Weights of a small GPT-style language model, trained from scratch on English Wikipedia: RMSNorm before each block, biases on query, key and value.
Each number is 500 + 25 x the weight over the matrix's rms, rounded and kept within 0 to 999. Layers, rows and columns count from 0. Numbers have three digits each.

# layer 4 attention output (transposed), 512x512, rms 0.191, rows 396-431,459-495, columns 128-255
501480523533452477527507492495535476522538504552477473479511501524481520565510468531525503536479490488488523466548539468525477532482487490462510493507487493492528502520512520512515461474511482516498495498495526531488484516503479470563489516521529475530527492498503531500501453467517495472475485499496507500503504567495510487486497470452501484474510510529468467508523491488500473534483
509510504516512488474503489510490462463487499505510480529528507533491506499506473520461505480545493507465497481505495529481492480475499496506530438511522492488504498519511495542518452495506522522547516491486497512492487480534539483466545470476508515499486554503449481491498505499463497492492485491509490479517503490480506514496526493498466512520486524478512500503518482497510472484516
501507501524521517515469549506494487479488515565527540496477517461520479509457485495497487523528540479458501521484482445482518512513481489510529530519480542519526483525523478524477514450549463505449474502481475451485575490506475522513506503492487516497483508533533507464495491532499527477512506490492476521507494489495513468500562480510499494472506492487510502496519562502507513460555
479488511525484485533528492480532491506522498486502499504507483451486514507494462481501479483518470485477506497465502466470499540516460532534531495523505536495467503480504518519559541482484468492469474513524507510541463486508517520507529502506494497494478501483496508449471513501452517482495477545515469506526522508503493505479481501496467487467511513541522494549503524494476479486488
518469510533500542501516491469466498459517497512473515474469512483538526488524478513525507516506480490493478487450518484495524522475536496460491484530511510514494531517504469494504521490474509528485517475470511479481517501492567511491517509477532504500499483482504521513470500513496551469490514514538496500538519502507478471512519525515520497475467498480524477495509491488511466521537
498517460531492485492498490491508479497492536490486532529544485492470514508516461470491511487517527497527498495565459569471479544523517493518510464515548531536524508455533516496513523490455498494456513512518558527490526510554501487493491514480511516468535518503493534488476513559499495481494494492547496526530509479525548527488506476504497513537493480514497525534521517544483470488557
518476468492510508518492465489525467478453486516476501506455522458501508458478502508474467493476545516528520471493481545504517531508531497462492476552520493517482486507479510485523506523527494496505487479487514522475541503501463496511546516493520516520450516452525483493473538494532479516496452522536466520575510509469516500496500471512509517491525469485483482512491465520491460494492
491532488475463506522512513555512465510505474497470492462503511484506513509498502520494519487537500517507493518510485481489496494515466501496507485550498511483465519512493478459501548482518448494533530549535476512461488500507459508471488514527485520509530477539474493498486484490514473484500500503583501554492521532457486499505492566474504510471497508502509526510501487503514468534526
528513520490485517526508490488521514529497532512472503505503482542514462477515523537450491499537464501476555519498485502478514502482492496502475497477528537526517530501466469464463489462496525506504465515507517508481529494511501509518555502504484469518491504523523504518493519472516476491481496533472482484503461445493540483489472514500519511502507501494507509475500530520545525509471
457537506485503507523513504481515501498537548491509475495507546475495489497506490514491513503499485487505470521559503476517468522507506500494503519497529513506499490547523515491565536544526457459476530509459531504473540523489542480496504500491510519473454546484422469544527498465482468526534473490554486472524490502481470517503490515512497537482522508497510531543522465473453521525543
486437460459485503490459535531487469500470499499414495507514483516490509478557544516448505513515534497498514498480513530540506520538545522457501508508542438468473484483499494527484536497519507513457503515504485500516466488497504477497471491457503486495515507520504507459491511521509495490497483496506516497499535473450469469520492483504521502489478476519501519470503540494475472509507
471505508519508517493503511498511512514519459504531518454505481533482527497463523513503503503498511477520506531463549478496499492503551511476511514486522519503498531516480476525511507478513501507480454496465484475510461534524480499464470488487512476517505477469491493486458501499468522462478501511504462467484501472527536500517515564530495553483511529506495534520490479485494477538528
535509495494498519506427513441504551501504496486519505503491504495518487489507505521485471511527504514506529465453508494471531481505485489469518487501478439499535487458446497531454478499490557500509511483491508517508506463508516512493532508493517495523510524525488502550527527530500503521518532521468506518507495487480469495497492524451533488532476491453497503512524462475511508478493
498559473492496496444498507505512516488488540480489495482504461570462528497544524531534480457473459519506541504510502495474514494507483453511447475501534458483481497504487487523496487465514513483485507503477536463521514474463515485532500540508486483499536506488519537513534513484560481525471521475512473499455490513534507482511495512489537518489491475482481433522469513500504510509498
490526489487508519480495513461521517490516512494459502568488501514525494479521523534493482542502515527470503498504529470503499490525507474494494534521512505501514474479484506500494498459500516505516516526448489470470542489499475513485499515492477516480490508486521524487486522511502473484484484522487505499468529496491477506504508507501541501473517495477488484502522508500501517474475
531517516520486536525478503495476461495498488505522491500536500498487462504540476492521492508470475510542505480529498490471490460483509510488504490474503503496521505492525472453498520519490500498473520508459559517508488515503519501517499507506504504485515526509514481514508508507494504505533474505501512479535558461498528504533535487513474499555499509509483512497513527500489515504475
471465535536498477518489466481511479511487501511475473517511533499481546531451480519504517489547505462483509486439499508505485486484508527512544484478530506496514474444508494511523538477431515503506492518505516505484505500498543551507497470480469497473497476499470468496476511489489443501496513509560490503485467504493461481492508501530531472509505505487511500477475519496517497505505
442471493516537468510502487529538501544485538539449500473494486465496479480495529473485487519506525486508500523494525524480457489512498508499518497497462467523483481499506509483528490517525505552521481517487517525518506535503529463478490490477507540490486546480460491520526503509491512522521512519525521500488471499497508477422471452518519478521505485557478475488512478476514457498495
515514501475520522497494524543541456529500493484462497510529507527487482546521448534518483514528481499499497500518534500548465520556500501521560509499522502478502512486493469463544476471483510499499472489517546469504492540515516533530510454516466519489482496477502527499464588493483521531477482492505487508501527482481491446464503481516466508512517538502460501458487505460493511528546
516449518505468519500503457491499482524496520536492482549514534529475491539501496507513451524479502524520479474460513480447524492486475534518515494499471540506490527502486504462507496484476480525515512526505522487498478528490482481487553473528545510457485470510505485476539485518486451464468458501495498487536463471497457492491489518443511512506523537473466525490518461498490491452495
519515492496480503497465534472473512505470488514493501449499509504493463483509490481476494517510496519523499492431467506444484489501522505505479475539540484487522554518485503504500518501460494490495485486546488467554452536502447522498515494530500495459494464542516498500504487530500472522489480475501492466458470491477478505492548511492487512522490509498514524515479456520513504488503
469516482509534499488526507510498471511485490505492470514503492477520473497511450521485481461487491509476452489509517476493459513482526534468535501549532517445495532521531476538508475538496499486530504490492525519499497520497513481483512527503475492517492501489455472536468481505528498472502488472538471489475514494490550504524504517477513518503520495465482501493538500528501481561527
481489490502519510484512519481464535488506509524483500500517514495501510489529514502474497519497499474506488528500480495478495546516500453480482521510539475497490485495509490489479528482547527468527508491475486479516521508511521480508495522517513548504449515471485484525444511465484508522512511477488500460504492502506498532495474480519534498510513498514539529484528502498490512471535
514468520542516497528473525509507538498491525514506485499481438466525498515537445502522522491529476563461508530522520472489489512477476490469498538506504534518482463519499502533549473508497458493494435491494475484461510507486487493506521540499501513518460501508484559490495511473511438477486504528512473543473468476496437517517523496485521463533472503511505505525532524492533473486524
494513429544504493461483517521491488518515520488548496518505494524469527491522484488497540495501453468503525552523504555528492537492465565495493506510482505501509530520486500480484487508473485526487520505498505516477477486511508488528480491523500544430428493478521501560504500519534490481506515498519483485507463490519503504462460512469519476509527524486521541501468509474501494533458
508547503515489477521531465495516503499526447485485543507501543490514499545517509474509485503574497450487471512537521510531519541488485456514493495460490532489483515485518502490502483495486511502492476496466535495482537459497483510508489521496507491492472486550494495499475546511489512482483479466482524505490550521487506500517491481549506500537515475526489476531464489501490497514480
530519531522507463514532501528508471445466492479547496504514540484527502486515516522492516478571491515456490495460483534544478470502485529527464520465510521517505522539478477490461505475442527464516504489521495494482488473448489497496488457490527515496513479496462486488522504516477493515509494479499468498479490524512501515517515473508504493512536554489486523484472482507527481538527
496493492501508516504470499484474485480506513508500488474532515491517507507479452476515513518458542490513509492482468497450512468481494488509492492527510451489505460469504472510516449510514492503486510496518528517558570547523485525518503529467454481504475518523443486483534498524534447506479475526503539520504464474516496493532486511511481498504548515512505474499514535536475522483427
516460493521501463516520486474506509483514516521505496515556537545551459484536536475532503491551531527476501554484493506505488506544532487483517517514515460466490505514472485557504508488486508527523522521477497528523483457478472528479467509524500511520483488505503505510496509490501462531509540483517497516538529468483501473504500499471517522521446505482581483495507501514492545509528
511483523508474530494470512514465482522561481512465499501466490509510484510525450548497504520471529524532506475480457487492491461476471512505463495486527532492493516485543512490494514503487519524520497496494497542482518494516520467485539500493534539497509484533443473495507495499499516471538462470513530490514549558496484452506518521483458508475515496492473486475474478493496518491462
500529549508484537515534478503472493496515505472550487462510513532513480532489488468482488513545534488513533531539487497478475538515472493534479575507499553499484502502487535474519493524483451507517490485539515462470477512468531507518515539547500488483501488481537511547509485531485478487515525434507524480499471506473519485497503535519507514491492565559495546478486528494515523534480
488470486536485501483507440535513474470516491527510523510477531440532499540497527498516521502478509438534494445509438503521501510497513484515510459488486483506454451506508528479493510492503478507485546529482510539547504500545521490499519475535529514525476504507473491448499507500457451497472500480494505540472511496471480499436509451526477504475507533504515506487454524500468474471517
485510496507490516499451465506516504486518524509512470466513507506501484496497514525527501546496507525478510492488462492492503490496488508503496519537480492495545509479495490482498463484528507508531478493483522520476550469494508495507500493487459510524473530506539485520510507528531477514536480521477497493445522484469518532467486508514455543537537471519528540485481503461492479525522
520508485517489512505532487523466513500484497534477482512512489533474491548521542514506508504454477495491553491506483523488480488463513494505481501524509463517522479500458560525538523483514461540523507490528467503480536502529495477496455538460477514489551485520542504501515537480475493552561496481483461516474489485499540499502521479487523530520495463505518462510527531522510500456474
470471518474461495479527530488482521453496486532497524478497511492509515489496481465474495526445491480532491534528508499482517545514532463519523502517465465465470490470515531463472493472532530504524472489508488490477502549522462492467489489503535537503498507497473544525503503519472528540443467492523501466502453505493529527501532542508509523514521479470520490473513486474474504498526
548484467538488506532492493490509488468488482517492480571467502516516530500514520541468504521437446501476528478482501509443466488515496493505489530445542495500533470496523466483515474468449496484494521494467500472498505508503510475503491476491485523564548521526487462479482523491466450511524524545523471506481496522524521514477506507456501487500498512488528500466519484498532485480541
493517468514500483495470521458505536521527493483491497500521487521518511458484514489503497561517463488466508487492490509538514503478512482491471468515493527464521471454500530496527517515501512528528521466539483490507515480510495512531496509453488498518509450492465499530509501515513467527518513482451532514486495502514469528502498471525531491526477486485515517497476528505495527475499
505462513479527496516487518523469499518451499488509544519475499466534478464496514498467486496512512502526478474505451496483528508502493510489490481489500507510484524529516458492545546492458514469505469532514497492512494444510439471491467491516477478503514482513485518505489491507503506473504510561485490507470493474523529510512497504507463561515492471498498512500495449533497496452508
524512503492507525498498488483551488510522500484517476470476432464513472510491457510490552468492513534494509487496542455485497519508489468494468515523485510501510504486494516499483500514461458504486470523481477493498522504490506499498485550477462474499478509495508518526535485501518497508483526495517508499516486525477456460493478462520477479450478431517519496492491497500517497514546
510459464495498514466528494492515517486532527513513488464509456514516484475510462477489562494466451521497563496540528501499521504477556553496485480476504517469484481480499518540553462512466461497519503513494462551548486502514523472508499497520477474505492496461471541524494547488482447502480538452474520541502528505481484480545550447534465495454461481502503443506466480477520484530499
494517454526505510496483470518480514473473551500488449519474521494517506488519491523498537509457508525480482476513488511482493529484541508522478549488519503494520517527478540492444486484484518495524512483467523501470526493497494494479512491512459509538535517518485492527526480483481477522508516497506510481453463504473483491486547503475541505508483465492517485497484477469482526504488
492525490500459520489519489535521509518483507494503496484493492496497512518520492468518533456485536478501464485539500531503519502512463521514511482485510491498515529514481478527465482510517486478517529508510498529519482489473430484504503509530487488480524501503511474509533510484502538456524514456471490470487510477514514516512477497491475541521486519502491478454487474476471507481477
440496477442479502515494462470502500481471489497468535501552508526523494504478501502520436483500497524525489500494545503528536496498489511461505517467454492509503481528471502551485473467536489472491488520449510474526491468435445492497484512489520452524531511496519477551513499445536494529478485537504546518472509511489507462530461488474493494542542510446516476511511506502529481503459
505512510517516526534511499478498533499494459529530514515489522507482491500503464502527513477509494479469525491531515474484502421502477503502487447510487492509495485524518491492511496542494512487513496515512559529496480462510507466496506482504510514450539482495518474505492475519523464501498523520453499456472514550517452512502472504481478467474525532530471508462497483481495542503519
529459549458508484506496482470528469487485522510477461511452499519498476476467492509478516491456533505501523498472483488486491532461501492507502473487540514488516483513507476502503493495494517473476483523492469501506500454493516488528482507484504486489481523496539481492479524542480508528474474512455478480508492472476490488487523494478499542495503479508472479458503518486502468465481
460508494463477526490513509506479505520537502515468483474497502491506512519479496512562514514469472501528466509515539511508479483538507543543483529527494472480486504516505501534486503517510548524512518473523527469503479487502484460439478487519469509480547500502469483527482467477502502517535511512520521489477501509500505490521481537481503464529472502526499517471506506507473491537484
480457493458509511463470509503504521450525469536474572454458457524470526493517530528476531465520508505511517515467494504477502481513533536499507534514488495496460492524462539446487500492497564527530464515480451506483492489510495511484532557519511467495511475468485524513541473448497540531554523529473531523488487493509491507520505546511481527521497494517512465555530497516467540487500
494537501555551505505517494488496546491552509482522503549509528514499548569499496499503508434445477489508493533509528516456517479470446506529489484526477524553533471485476468464500480470503500508515489506482498531484562502506522510517522508545508453503500495457495521485503503491490499524492507501472471525543461501526514523457451515462490512503498562454503480493507505493538523472539
483463510502482468516466492498484513477518521471497525526505525463540452476518459511482504519486469498449494526474457502498522517530503534504501479511467522518511498526518492533506518425466482485532533468475486521473518479517491502498535477492488508495479505512445491473531482510511513532469508523506544487493530521485487513492512503531501519483503466487545499502480525535520454526481
485489494528491521513535526517488468494507498490486491471499525567493478489569533503483528513492509461500496515513469470523509467490502500526526492488459528545490494550549497482503520506539523508486478453530498507511476507547484492484506504503469537487493506486470523470506467508470481480489497499497483480478480489524474522477515518491502519506498467526523463500472456515501525487529
463480490473540501524485513512539430558512460495476478516453502485494492505467524484516484532505523501491493457500479528490488502497489496509527484479522512545477500460525473445450526493512468520505509495487507517509504534511509451500493474512505474502522497508504466507518487499489495530528424475444504473513491487515444486479506513458481496520508520506492494493530541486472478508484
502481495495490518497464504542511510490501487455511534470540506453500524534468508468507510510514496469483470520475491509489475522491473483488523457483505490495531518458514477473461480525491456486462491461504508534479479512522507525546547506487476469513486491493500484517497506479460492491467545511531502493549486485493509498483513515521500460496469531491489522497537501511500477517488
485496494541561513495482521532508456491504543504490493530464505525534510477501536518453515506503500496445510552510510496514553471466492500508522524498521501470520490488500520517472502501548506520519465481513471496490529495523481474521439513521510512512472473494530510464494527509476503502467497504497466502507479510511460487516521462463473491461517474514503477544500486549527491498524
491514474493469523519486504504488508434556509509483497496573473532487518505517532448495456516507509536479539498519502507507523484495519478446525488524488511517511485480517529488471513486471490501512486476501461495469534439545481471501539563484482484497499487497503542492526507510497499497473479503453541466487493511545500537475485491464490510543497486462503520466534508532512458469467
523528486511482530501529508494492529475510492476545499508482533541531517511519513493481509494498515461483515496527529494533531518493487510517482525478500530496520521511533484485502537516465467490462477476506472520491499497496500496511540476510491508490501511503537499470492519499455506510489484505488447506512456498514501499477507457538477522485500499515536530511446482504520523483535
543497474564494535476450475500521484500514520516487490508480537516507500513501485497532523533494518460530483483516458509473524494509481509495491468536459464504484495481499514521435516503558448498494477449503476533508510516465516455489484492508489469475489552511520521462533426500495502514516512464439479470483479483547491479518474460553459482534526470518516482513517548486493490472524
517510494472507494499462525467463478471475492466462473510501468454520493498536499510446510464523496486591532477515536518536488486523466512471486536500524486518530512508514481545500476530524522479515516524553457529525529484500540492507475494475478498500504537503540490566502487440512584516503511479474477500489522518482520504478464420514465489513525444461481496506495557461488475516462
474450451502461526526517528487483469537497520521543501522479471471491500514503480492541478520499488493477543478521514503526468527492535500485496489498461499479491518547500500539501527512509481469509508510472515489481465520524508498481450451487528469535477517474485493513499493449505533462560549511485465467485492517473474467517497499501480494516495504544474482522550449482488502477508
477491483483490483545507488508508487475463511510519510444521490502484535479532509491529540548522487483505518552435511524469554514506486471514487499488462537498566519461504478487510491500467495500450513510511476422471519474492491530502498475489541517492514502497517519488479509501476525503506522483502548490532524535485521528467480541455534444507472494494472490498478530467486472535524
511523489479540494464534505540524506546463495484515508497522506483501490494507518502509524507518454507511506502539503505531520495502492504505482507431483524525507539486487514484515488478522498518504434491498477523533503502542493499488551492511517499521519546550497519499507486469491502500488518513533478502466511485497477500474514532521477496495459496541504495475456513458478501499478
466521514455505497502488486535519475503523489525489533466480476522506485502485461492512495480485502461527528465506472481498519463462533526466505477475484507547489533492496470478491502495500498479475523526516486468530505479518479476482504507485512506502543513485483483480539550524485532488512510524509513455483510477535550565472482438538518535490515451483488455532520432502495514474489
476474517495497475539536476472477518518487515516498514510488501449512482499497511524484505540495504497487500484489513459485488463519514494487504545480547520497479476441473531526521505489484513500524497507502516477558511548478502483467510477500486477531530476489519509421517500506493465492481485506479505526516541504464490505500543471516493511474508511559464508550547501500515488471504
531459536489515546538512476506480454474484514508547534461540482508478508492496502521481529505474537535493517518484483501541529478535537525492534464538530506528522466519477518509499514506497494480519531522525487499508518473509433485504505484525521501499535470480481515555521508511502506511549498504505498503566466449495484490502456527492463529468494488457524475490469479506507491522508
507488521510528492518498457515479512563499489531469498521481476489520502498508478480466483543462505488520502484490541491479518483478525527491509499495506491511484476493520491486538508504522485550491496493523482458497544512516506493472516533495500519450508473541534484509429497474524519504551486477482545488514543471526521516488495472455543522499500453516496490524474524508447530435502
508510463535485484520513489490553510483503467503453482470534516481467513490517552493537521465521476518494511456523513510502523506526482506489505479527517514517494520476471518436476494523485503482502521439505525485478476461495478529524476482500552524459494510456529519526482532488519549459473511483529465485534519483501496487497474492528562467498512484484461481496480482475493499550509
507481502485521476448499533515501491480504535491508481533487477504496523458502476511443444532485494496527463499507509514467464521459506482502518535501520537506456474483488498487520487484516520515466481488481531556455559514552509500540496509452488469513540561493506532477502495535499469524532508496483511514484498500492518508510534498483448503535505469492497516522469518530508542496502
507495472443470517489474480514473489511496558466504504493494489454477498485509508481467533447494451463469517500481542554527460507514538531552546500504510443510557498491507508499493460523531505535525522521512512464489512488498521541544503520551479490513486526527541551444503516520560506500475523510459514507497466473486486488454486437505516482541464465474516530547477517445468495523536
465483453455506492452536511485555522474501500471454480475570499451491503458529505516500470527479489471455478473441514461439506508465507491475481508491505464529463488451501491508482507492515468516466515474504510508528522504530508530488536506498503554495516519545458504465522510497497489486539530505492555560495521497511501526493532460522511479470510500477553485483486538491539497505520
552521489510512470496502492493482496506490511504516470487510415522527449490447472501474499491489504541497536529538468533460511526465514521473505525521512483510461485508552484532493510485514542506492453485458483529530493498520500495474484487501491491495506543540519473547506475495510475527466543477474497517471491516505501433541506473514455481521463486535501512499499530551539486488517
497457475521490533496519552504509499524463510478512519527476502478497505525492489482495505501503512500513518523506523503513484538517529484446522528500493483491498484516518553509513529518469502504510459543497522508531451484502504487517514463550510500466540496465523517493426487516525496503496497527515488503565503521501532481505481453483530449508537517472453536536507494478516503500484
495476499513508495532471482480528488482525513490484517511503471468510476481492450454461523459505515517491470522496506518514497472547547497516510491495504510521504535496518510486480495507494512446472473496507526473509484490490501544554503488541540518533485527507478538484528483478466524485481553506498531520511494502489537506498530511552503511493447538443521497496458490490491482470514
483532501504528478478506526504471527513487531438523487470488498524463475451471518476489509436483515500464515515487519459503496494467434533509518529478499526504488487504486478502513546503489525504476543525494441526509512485490537504468512493481447483528508553481498499463504537508487496515518538491494504513510533519501465535473523472482540465483476461501516518506506516476497503511487
485530483473561489491492509510511476525548506476494479469528515498466448470486467490534553469522484491486483536529519487553490530506492499509491490547491516495465483460497534520523534502534468487495492488526490530496488482466511518473537519516511486480444531478481539445515485505527505515508468453510515519514518504486483481528502548495504513484505474528501465510488537511476489515499
# layer 4 attention value, 256x512, rms 0.183, rows 204-239, columns 128-255
486518518493514497472494509499486488522498477495482454491457479504486488520474487482507501517475509498461525505500525521510484455509510472492467497467527497491489512496500505518485488471534495538481489515490501492496479498528519527509520495454512543472484546535518498499493569511484456533480501466529475483492482542490474519470496507528482442522501480496508493520489497491514503559503
511464515467485433484507522514508486501509507486510502528499498466498486456483530481484493484512547511493494468491480487517460528507516581494500530478501482499504468547476521506518531488506530486462493509481508498455465536519470483508495456495494483487496479498518535458515513507509506514471512495490479519468496490510505521456481524521510537511497510455501468525500486514500461492458
499502523480474502523497484518509502497491492465510501538501478493492482485516499539515447495479491523537442500459488515492482530510493515503501500567493494520500567485530478433469527497491521524485467485513560475483481496460519503499509517475523540507504477534540492479497493442550520499507513535527505482481501521520506510476497516472511514485498514498503524498537482556480466446504
513508511478491495493523533500532483505519485469545497490489533512487473492481497470511499501535492461517527505498516499501507466527476516512493466489474480516502480495522467520514496499495514513482494493484493523509463497490506495515508513476516495534513493522562499492512500514449512501518492497478492501543514508508505534529479502489507484526520518498506489504512516511497508528526
533511507465553449548496487500512532514519548546510493540502511513522474520504527498466540491523494510491490497464535516477475515510492499485509531511503518481520513484477511545511511422492529539478511496455510474491509520531509472508483488524534521498498512504535524485514499533518451530505507485529531502502474512443466488499522469467516488505486473518517501548480512521506505529514
519502530532529510488473542514496537524526501516503483504513494464536508479473498526512515533500484508510498481500530480497507450461512501503521489527518526534461481486507478518507497510506489531543486483507542513459518500517490555522474494492497540504503494500488507507470504520470515467517492492526492504505489496522498508490527529529475500484502496526488514480510491519503543440531
506455524494497477488515522537506503484564523521486501473495491471503504502470527513507504491481510508509492530503515539519521516515461460544513504492501479506525569488498492522462490489486506519482507501482445470542546539490531533478531534494535508533503515497488568525479485511492536531510487488521533497497477451530484512473513502479519532546525517478534492518517512506482488505461
450511471508503474492484498529481515480487521498519530519533493480502494512480513509516495486515470502494509465527497500497507462514514486466495523524464491547474531495540546502521492479517531502497505489436497477481509468500499495482514470492496505468511512496478489486496524449512545511526531497537469481469483522549556496490501494535500450539515521513501534477512492508468523494492
521490522474528507476458541471496468496477503497535507510494494508498506499498493469487504505489529505542501458515515483514563544480492467533552482452510496526507500467515487462528496488459477467499498498509475480515500478492488516536498524488549505507481484504524509540498523532506459521483461521470445527501519550484496562502489449486484513453514502470479503551474498468516527501533
475521480531484497500479470499471489531450513518486510522491495438494480497506484487483455496510493531537464541497548524524481454498486469505522483492533553478499510466524469513515495515529501469487508496525496461517512511508513487533467508491478536499472479498536498479486536519508506493457522505510464526488524478472528508491492456507521480459497487516479507464482529500518472468512
468490515501481500503509525525517509521529459507520472454492504492500527440488516539523479523533497465468509471502473498535455491511514468505498546463536514536494489464489513506514503544494494488493528476508468489513474481490505534524502477515500518506463516509486488537519485451493511491491487488502496460494525488493509465494508502516514512511513469500554505496508454505490514534536
548529488440497497500510487505518499486500540478476481505494495525512472489486508486516497484485524536536477452518533508483499506482485502450499498480558499478502468480478510471516520516472540475515476571487529515512510488495493497527521495516469481503536482520527503490498500461535452494493509512488497490520484474464503485461523442496484492520470498505505479487481508511485499486489
500498513511503492523532473472505506536513526523487492504495500457518538535474492496486510493537494511495470469486486534488529514454518532499510536508535448465488517439460475476514515522475477434507517532474514449482453489512476499527482527474454480495506512479550488500524487492534500500506495500465490514514522482480494489499490489510520467498481496504494515520473522473497473520490
517551551516477504486494471481502538464538473539504539506507486497504508510513492519491504534499456498512549502533502468528524499468507532518543505490519493493505498490501524501519533506485508481504519509493489490505481492505486499496455483511435520490446518481493490513481487488476506459468547516478499527488518510509510492497482472572442508479534483473507533480518469470503490479477
482468481543506520475516501508505473515504463512484496493491495494474502503497520470470496454502514493533520509517518513522511514496551527544498498545516491476530536563475543525491538476490509525468521510524505469548519479483481543492483533518553481530461507502541534462503501474520493496509497530473521467510511501528502492491498471502514505526502490487512502499477516495511497532520
514512486480506483528503467494519532519484456493510475484495496499506472551501467525535514496511516514528491443484495484512491509516492490508503526518488493475479493529482478514489494506489490505499526500508492506491496500521513545516537516501457477511508527496434505540485510490475496494523520528529514528458498495504513570479533516512501506516483503493479494483449460483486490496510
478492497481490431501523526528521526535501503476496492476494515431493468456513490529482531520514535483481461535509465491493471499525458518472488536501503523525483512545497468556493465504543525527426514498461527488510491524524490489465471461496524481516513538473534486506534529498499525498538494499507477513500512497476486500502507514505456508473532492528540459510525509487501522541508
483480526525480486511512494504476491527482470505478486506515504484496458539470496519525486518487493495480516481499493515510502498507500494473507477519473479506502483478501516538495534493530503472489535472487497448515498499522504515500451526534506442533495483488512480527512504504548532490473490483503522493489539483488498516557494568470534499503529513481501478465513463514493479530467
526526521480439517529508507496503541520490469493505560481497490444538505522449494466492514474498534502464512522542527519506528503480549490486490493444511499533483518492453516490500519498506536496504535529486525526470481528501497524502498491487489521487521493519547514477490485534490562514465494496566494510527507528492480517505536532525572523490528534473523487531514444472510528524501
474515497486475469457516473520527494491513511511543535480495470533455502492508545512503537524486514500463462501452448503473469524491542488510505464481486472503461531508505466474537504502496507490492472480454484496544466495523484492505498465502503465495459517530490517491496508497485448524498481514490515525498509554536527494498510530520476500492489516477507484541497503538524504471504
494517531515466439525504516511493510478512501485489505498458475548487522529495504541451512493487523487516484493504499456457516511510481527528524505450500497523516486472491468469498497512516505516498485483495484518494545512486508484509509501512500511504515493487483506487482484531483470494470480455523487552488499471496527508518498539535526498492525467499494541515519474511489464473503
529510521501496532474532516573485517516504489448476520510492486491509499511511521472516506461533519514470498490533491529508486479515507541518515533476501470521517468544494542507479499497530492502531526493488494507495507484507468509494538480476527512514485509488470483492482499511499509446473508482486502526470449512501501521520528492539483496511455527500529503527462490479537527485480
506483494506495516502498513490471483486493487504481453508496500551535504496468500487533480493473533480489500492478499512475507497479491528520508478517492494471524488500486494471502484514455468544499560476495564488533513490500482512507463495510504506501470497475489504495496489552480510462487460500519559485491484516512536515512532464473540486490491512487476496543490443505530520526513
483464492517514472508536464469499504495498511476490482492479485490519486470514498534479515510502525540493509512476519540479518533535492492538496506509497485469488486545522515523495509462499500521545509508485508475500449504527529525486466473515506492486458495529489484497501472508482517509476534501480490503450479532497505449534504493468510486512499505554523562476474528531504456517487
511535537500506532476487506493541513491477491484455469521513506544537511504532462483521501484500536486493543473512470521503515498482516472533521481508488512478526471550499475481519496505490487462499497472498499524470480470480478500526462452486504460501505499524506494543467510496493485463494466498506457511495463537548520512512490529500524437511454481437504505433479480495501546473500
489511463528509508488498506507490535520479472509450502488565492487491525501522479507545498482497456497518492525493523487474492464475483471521487514502505484473504476473510508488544456532486542484501495460507522531507524482489550543528489495476442532490466502514487491486504499525499486497507516493511495500473490528508498503527514473488493469520498459520487522499495514536497524465461
477513491491502537491531488466515499470501519500522502498494486516455497494509477493511511479498502526508523548523502480495495471493506499464552504490501510494506493495485517478472460505484506492519526497517536512487436521517513516508489524539494483529515488468451509519506511489524476470468489527504496552521485523503479505506473530474504512496538526499483519478509514509496538516484
469489529498479493512501527513486523477489493512494539488508504527510549542500482497508509519511491470510478509480513502528468522531485492529455514465453508478506527504508489517495532494524472524462535514493500487485514518512536477486515471467519464493446517506481504492476458550434479533520506459510526478490517528440506519486520527468525529488478524510467495507489484467499532468502
494497495492515532496504496492495468518520484493484495476466481522478484535497525493518577534552481501501505536482494498544488507472536563531506467460493495544540506525525503505468538513497502521509550528486477475533455484473474476466502487525505526473473493470529497508524491457506462465450495498527499487465491520492478461508470501490500511507529490498543498497505487495500455486480
542502500545498496470500498481480467514470525499486540504456534478537477502484524504506483477517517507532483518492472480487498555500528509501462506469487525513478523496474538503494512481477491491473524474510474515488466511488519505473499459494515483516500474498494472498490525491445496481517524479530451529522497526511506542515508520526521525471523503512490475503484465527549505528529
568497505549504471489476464494497500480470457509540500527481480473497449537517449521500538489511502533525515534520506540515500530522522498540516486525484493480511512516506503493492482490483521492543503469477500525433549521478473480508517492499513465495475480501501499514525515541503496477481479485497482500490477506505495516530510508508491502498470492515461466516521426535481516514499
505472468467476456537474494494528509530513493430476518499480497488503510510525484480479485494514479497506497461452505474508483493455496487506475487510496516515523497497533464531493557509506472498505551505516493482463536515506484474492452511441468481497516453538509510464523490446479540497492519486481489493470485510550513541485521514523498529494506483501525484515522515466487492494529
471544513503483503506509470525489520488520483517488489502497509540507495517521524479478467464518471444504484489509472561512508518518502517486500488509546503511475539484502473497483518466554482522495496496506498452498511497520520501494511503472493503506498503541513488486533490471466489505519515498456466498497497483499492487487516553495488512498463521461475475462504507531502518467533
491483493481500504480476481518515476510486512531477558522485533474550512472536524496501511519514513502512494490483515504487477542487522540504540494518528513504490457448458469448476473511461451527456453469509512475512483487518475484497525481452514475468521498497493483518490509451491473485481514491525539509484504516506498458482491505475496470471507501536515516496511477479511488544520
535491491512474533566498470510479451540514523492510463513545507535511488517476498526551500544508493496513466497473520535466516485471499476543491487504474475499543511490525468486518480487520483481532489490496477493521501490486519511523456528547518498487487472513494503533477496485502455491505474516475505496482481444499514521512497514492491522522505553527482457525490467507502497480469
468461484471483527514487463520530505509483533522531473490493512494520505503531528515501465530483537503495452545441504483499510483465436511490529521475480488474491501530492512521467544502499512508492541516470530485518530516567481478493487526472475506494554489493522499539515515485514514529485518532458471480533510471520514510463486463503532513517501513492519524507485515502511487554497